Weights of a small transformer language model.
Architecture: LayerNorm before each block, learned positions, biases on query, key and value, tied embeddings.
Training: a variant of Muon for these matrices, 81M tokens, 5436 steps.
Each number is 128 + 32 x the weight over its row's rms, rounded and kept within 0 to 255. Layers, rows and columns count from 0. Numbers have three digits each. The size before them is the row's rms in percent of the matrix's.

# gate: layer 7 MLP gate, 320x128, rms 0.145, rows 288-318, columns 0-63
# up: layer 7 MLP up, 320x128, rms 0.149, rows 288-318, columns 0-63
# down: layer 7 MLP down (transposed), 320x128, rms 0.133, rows 288-318, columns 0-63
gate288 099:163052152182119100162125149117135133119161140146136198093182184092167086148094106118045121127097171131142131150094062118153098147130135083060096086138181116149136099161133124120156155082140088
up288 098:160142131115132168158142123096107136108140127087129108145128107134112141187092089097129123054162120189186118184136138072070154149096116100141097149064127178078126150156116117145150142144179129
down288 108:173130119112164107098140215124118147137091105133120155126117126121134126085167125111094155127095133117089174109135113125130081185149142100175092146197135110137087134164137112114149108059095119
gate289 097:082066173111131110140106135167165147114115177123100219132109173124168127141101118130186187072128086131100102127104134143151134181073137099113136184130169093103117155080118082096104137090124095
up289 103:166135107138153132141125099078104115123087180117120084136119128100132136102137152141105093123148069093132107132083098137151152096061126111097136124136143199162112158152105165119125126080093122
down289 095:142144102080155118116084095135189178102122129118169116111152107139129135126159120130156116111117058201139090110111191111178103096110159086079059117159148092152115148135074130051089165145105146
gate290 098:138118158099130112076059150187148103106123082155120125115140122133103065118080104138132134089120122124121103189068147135103149127131112102102103148154102138108155162147125098140176150150130118
up290 100:141135087111132158080134094084105087122149138144095121122138176198147124087125135070136098078183137108159113117166187130125156105128133177119144166141063137036155062085110103062079136156102154
down290 094:118100094136125095122158150108098126108123120173111120149148107139135134141133101092139173085103164000141142175150207147158149100142132166138125158103075148055097099097092123056100074129114144
gate291 109:124149153093098113155113141135147149123149059114116106100099161142120133156150133137105121063091063144099090133143162117071128090097208138157109125120142102111149137098108195116064151101092182
up291 108:159110134108142123125122144085116077167094200147089129207180164127100064154155099135083102128108134154096078128113154118084113105162131147118099120073176098120112166099085177085141122133135133
down291 107:192117064083096124115068125140096099151100115119094123054136104129128140158124153123159096067142087116128128099102128122095169148168162176168135150071154098090106137068120079117082141137135150
gate292 096:068181055124154149176116131101115105217122130157125101093155133118130198116142153119146121119100107154135168052100130103143172119105196138092115173156172153125102108130088100106114170063117130
up292 095:146142109084133121143085136130146099172133093158146149062106107189159128134144148126158148113153116113088074115115160112153064123091125086138135112170090175131122041185146136136101113077116142
down292 095:131178155173111152133171124115156170126143116110046092102094110126057066119143192114060115120164112099136125126143119142141109172122145131064097168118112101164173116162095106165120065100103113
gate293 084:132177127099152114115118137125091039159150131101158187107121097166109179103112113126138125092126106114131147110092085086084176132092166139112114154133155158123179165147136094150123116162132137
up293 088:152083147079196076114105175136146164113113135129142091218168130157131208150185110109143136155099164162090154111075071126158137129097113132126138218081080149079151134171128182138116100120111201
down293 097:130142123142139135111067119067078109088094129164178174143089149142110108111075093139118132142141113000155118117146107141118194164163153176084194060116095169141127143127036134108123128173151113
gate294 095:125153156109167088073127110147140122178140146101133135120092101123096089145180136078142071105120123133164076144135143125095115017129146183134069152205109149113084066165178128198140151129159131
up294 098:110108140144125159153126126191070129128170052190110107110115123108142129070103138127141117134119123124110123121139084213167115136170130130158102103138099148161150133127109140139079180132111143
down294 097:120159139150117137136100181186106103151169138091147130095128135187103132081143126123180096155110077209079133105128062168135175079129158155111113050122154147172241132124115154086063120161085111
gate295 112:116122116015147112124147137164171118132142110113105114097135159157129152102116155115156081132143084129057048133149080116117113142142139090113117178127144124063183130175120120148125136165107132
up295 109:076073112120099100149110105120115090132096115114115150068152125120094178134155095144102177147104143109191169121144130107082076122162140187121032052151147172081114151109227147122157161186132179
down295 114:114069124183072118097061136112075098114119160218121107108113137109085130234137131178108155124118153113117131123144137177099200154132077138130169138110085166128108095112164135095084173080166097
gate296 105:129150110097134162204168157081106147124147088123127123098151155128049093121179137113099192173035075108156102089090149159136094141134162148115152133126149156119128102125109141126138143085142176
up296 105:121088160126188130115076129155152176156071083138116123125110073144183169115081140175164059120166188145123125095147115101087155136158109093157104116142152154146112129189092137123090141141205061
down296 099:107115125159123132081048160158148124128128130137185181149143156072121106091132125212107097115156137172080134155173157174110158184108112127125113143104119135147122145099122143161028159166167126
gate297 112:125123078106127112159096169152096084173109147156090102103149141106192174200101168116122157112128077160124174092123096125158106104120156182129100117122147157144103148152099129144107197145112137
up297 117:164113119102106131113148089137141171125151173154149099109136153132079121119114096055059180097094148137113079129147105105125100132158180102140152124131090063122111173089159118151141100166147171
down297 107:154076117118185136117095133148111179096066102068180184089164174165071092169160144103098115134116092142112155118112135120188217143141147126143105118070115127108199080096177135105128118130173092
gate298 094:125124107113091152053115178138122108185195065140134165120126164156115075076130147077148122148116117104197095123123114162135136091093089192141154087135098101107136149085082197087152111148110092
up298 092:133113100141099172129146113098146133118130087160149187139120060147042152048134103072120107121136138140158090121170096111094118133134116120090118119143120140133135103137154114151084112152072129
down298 093:128104125125136149124092170090137137120133155077131150143130060041070148129154123172133117113119137140116061149168103112109105140195219133112151098149204123115175176180148162075135185122108129
gate299 114:182157133149083123065141148080071133235074097152136166098144243110126179111135087141117142094159151098145156094114063100115109121122096146097111171138151189133130103111167169126089135143135098
up299 105:155136141078149084099130161142122124175178135133145104153217077118163136123103114140083123128165118123135081091124155100214145174075151124128143130079133101142158149151125095106089160155141179
down299 105:145201125068115103149083138131193139115160119085119122097102158127101135197087159076130190138124114159089161144095168180053145139164109144109127133092121121170070121221101128167120155060125111
gate300 085:108113108194082175111120128094155145160155115110147143094104195122103163090130101139146133133138146110188141186156112130130099170151137182106136150117133081071145083145102182107168111138090185
up300 089:189159161130099055123131135174160164170150138142078103124170129141106094160189064109198180109121152173162107114140169104109070056068122147140133097093097150156144090123090085119124089111098117
down300 093:139117123140137069116086123153121138072107063106078142091164131166127154115112181113107176114171116181146155108120133130175112145120120121140093086094083155130177111138133144071125093118159146
gate301 123:124156117177118106179141155189205129162112091087123135140088171142097070129126176087142135122111131146125165139150085077112140065107169139135095096175092141227187142092108177065108131163090124
up301 108:132096139147151134121133068187163142137034151106189079107140119143102109066147087124142124145187143154157084158148165105078131141073167119084175146101174156131163166174157167132092150122116089
down301 111:128082094201106119097120057130179103136163116115138146151104076125120132121081169101125130142143169071135180109093164088132138150129145149067125146132119075078135124120152142140163134196113164
gate302 100:125122133162122191136065112132129157130145112161151137081139206087163164129102123099076130146155177072081111111128135154148129172096119050082110143119106085153086092093129134163105167113085084
up302 106:102161064074137094148193181167127087091137161116146122133124221159108119150160139210112080123085104049099052089144099113073106128137114160140123150095083120089079184113126150148110149171130127
down302 104:142117128153131081127139161154138134073128098148142145112116085112120099093128080187105141129082195231124114125131113197131134144201175148107145082160163149122191100129122188155152087078091112
gate303 107:148085084062121151107127145127139163158112131143155158076126140109106099109204096103082168127192097138079080131120113131103116156145097096102121121169053110117125169113109135118088168132161098
up303 105:099135155127129145195133073134172174089153107072130080153098112173157117130086148159131128175104131127098096093149116136069142103103127150148167097092176118091143093195198149126099117130098129
down303 100:120126110174181098146104056167115122189160134161168128126098129165122118072128114108096087117106061215121144116112145186128104139106074108060113144117169119064148161116086144110147168187110122
gate304 092:101165150115153066100107138145121147112156169125180100082177126131125106198166118102196147098155143092131079170098145200083166109133149124086141130159132163129128155118098148147156227114100163
up304 094:126149095079185124138097102134139109120125094091196222157147089146184125214112109162154119132135121157124131174148057139133113092105115089114082086128122107171092115149054087167101153160140096
down304 098:105152122158121162132141190088071196072153151138214102071090143121144143112156056158180105113139117166155124115155134087181099129157171089127088097153123042141156131098107135104126146150140121
gate305 086:131167080121168108137094119108137141109080089062159117142102156157080136189126100140110126106164128154174133104150122165160083149104153091106140207157118157120115092208151097113101106121176126
up305 086:127141120096119126117192130112087188141080129158100087118166141121105045136104146126116135209125127124116164159125211126134155131115170125107062119152135137142128180112117164136169184105111106
down305 084:145075121079065110092102119162101099128176095140111212101110133162179157072150152129125088147139147102135129152115169087064107133078142099132117150134173192184148068118162162112085108092137099
gate306 113:165126138141135135156137122101136133107086139087112082156132170082126154144148079116110175125108092117140103105086086177135085146087154162149145134125204109108082119116095143119101074131101116
up306 109:127100067091140153117169105133099095165122090206143165105125102151131108156159147119170102137093148119121136115165130182137147171115075151191157148117062145101095124155098149183087096154162150
down306 107:125104148129110117157134048158068109144120108056137121148116129131165132095112156128147128121115082124116195104156092115096134134132178107164096121135105120109162171167088155151157137169171162
gate307 086:092166145113126115050092143152134180153103139140101168157131116136163147115075162049119164122226143110145090158100112160123138131079132155097226118088092162126107131063136166113080090139132170
up307 104:119120232150106137068075134117093118117160132137172164136091118137080073162173128038129147119086118154172111123104148087149158114113129111083035130133152152147135107130154075151105147127177130
down307 091:160170144131131032181095121160158140139194120095109131109122107115137140095061130045127145104092107095088121156144147138138180088128155074112140114123110113139092142147154144082115129086107160
gate308 087:118119103165109125171106113105105176153109083124156071157109157119087137120102132137120173130128137090124162085128090188078201062140102125169133134136164090101118122125113155171149158096161140
up308 083:063110167135140124155148163076172140120098098122069094229117120138145141122169133173106062103117143107130111123134180095124164108149154153095059132105137118065157068169173150139127118144154065
down308 085:137119058140158116157116111105097088093073174129151105098153138091168123106128137095133151133128160182087191169139136163161102133179117109113122080188141145178132139130146090116173067164051119
gate309 105:073113109167145121142129144193131117142104068061128099171104125158122123131128148092172212090132079180114087153091115083109127144125166152096139117095097123068129136174123192114114115152120154
up309 107:147123029130095120148060158100137144101163056176206107142144117134127167074118117090069163103129178125119132132120135138160174091127144155147113169102123126142088108110131116098151037175152140
down309 100:096099094091194114131054166097136136133121111138137121154163073064146092132141182120095103089094088141041144133097145104163130108179029133174132172120070107147112146097143100144115113170153166
gate310 104:112141142105157178116167132106209155140096094105168103102128121159129147050065195133117067129137062170146121069117090131109114151140087086162117098127067202114118142185120149165129178151088162
up310 115:165138089134153141124148121153093153125119115162083126150098052092092099168194108182092158128151189112123112164097138137131156130091127162124110155124198112097147103104136119140157117116141063
down310 110:093162130132152113105064084094139111072147091130095144168165151163132148149125126104113120134131088143155185122166158124128090151130103121102143129145111173191115053172110152082143108089170112
gate311 117:053112139141101163181093111136136151095094092108103181085103140129133096114131172104109113138138065129122115132137162111169111095100130103197104164166192100108128122175119137106142142145109102
up311 114:148102101122092113056146152150099068173169146116130143072135133144161068146131068092118130105114238108123116153124120126167097166224077134111147111148118135153139146153129187120118118114145126
down311 116:133130115129125155160124081173147075093082127182132166135107178158120127092123103085123169123069164158211117163152102154204113135118102129072111123139120168184076125145133140132096097110079085
gate312 093:072138114124133111177177107176094154149131201097123142059080139141112114165087113133115194132146115139146139125119136081150115099109184121153064148166198116127135092199140102114152143086087158
up312 104:112104120112146185084116142120162079139116089165146178089118138136125089112085116115062107140131184092116172133125109164114183160124114153158153136124094129156098120193075035115076171234162110
down312 097:134144133141143175113094129187097136145157095126162128104041131101124113187103120081118101129127110243130119060175150156111087148148100176063053156182132141146173164145059138143119120188140064
gate313 091:076071136149081109103094123146072171145110121122151140091160084093185089080151119173169171119129139105095066111141076164099118112162154104140077138102123141125138176077124117142030095107136129
up313 106:159082129107133179074185122102144114175061132108114126126140127100029120145170190074135131152150115091120136094128094149067130153122144170114133135146200136096091137139168145112156137121180127
down313 103:084124153119138103081140135112132148085123129123111093151196142106150090104142129110210113129114081141155161192213115148110050106127138150199121169100147091139143076180111092131087100101085136
gate314 094:102081136111132137154127173114118137181144096157068135131087194137081155100098174157109083080137062121145128118138140143128104078155115149103092115178177128162142182073124171083123155124093129
up314 098:117165102154091131179116134090104132184086073136089136093075117150067115170182143137130118129111147164168088095113179157110111137143131202182156140098138116108127124142129137154171116119108085
down314 097:117134131155166152238107071115173150169136083118114138135132201152126170114106152079127190123144085097199128137113150098057107153079115191092166133157184117132137132109114092100126142158142149
gate315 097:119166104092122147144073160124158123126169076169067143093129161102104177063131149097109072163121073122110174132155173132124121155142160091119150120199125159103095148128162134170118087029116150
up315 098:166095134093098131056109126174121082104074148111159114157097148140164137125104076154115115140124143114186085089148087099138147171143096092104084146150127138144196133097140094152142158136120095
down315 105:100119127123196148106088145149093093113166164149190118126171078095154158169116120150140125086130100125102148122152089101154114117136167102143099105102135095092222116133080101106131122171114106
gate316 100:093144093116075192103120105095142090109115123161121120073179138115129123177168163117198127128205086125128199117181155137118122094108128153078148119137138162163095118124133125129085142149092072
up316 105:138122119090180172171136134121104134135149086104125148180081099142104129102173159125120120102136120138168101169123097103145057161134109193192152107107163079097152120125116080195092050186180098
down316 100:130147067190139136172133073150177068101093158124130135058137118149144170105128099100139113130159139175183073095128091175064163164139110135114131176102078132127162160136094165098161128089119134
gate317 105:125132053078121131116131161192192132106160038135166137156091100074070122087105136147124122162175096107107133116150141169143179099051140130153183180126150143117122124113149143125105106099117139
up317 097:123130111073107076087172127140066135130165131120108111096123122172167142066110150053160139080096134151116108095198131180096134174153158108163079087192130200082111117057121122172104135154178122
down317 108:118151130094145069136136114158077151166155112177131134153170103162102113141136123097133093165070132102182163142054141111183109125136111094115136216023159132134158123114058109109149061128191139
gate318 110:140070128102060171184145139150177142100090083143192170125126188078062145125116131145095082135101120121151044094123125151148135086132126129122068172154144138137138151164128122113160104107104111
up318 096:081152104174115074176166160104087076098128137115157123138110160142097106146133117151185123192087147159141184107103140160187116094070130078116129081077081144158180119122122145161164083135083121
down318 110:137156118119067109133128070085170073134101100119109150191143125146131096142121119122121119145120080097115081126061132170074202153159152091138093130109142205085174179113167095164094114176087142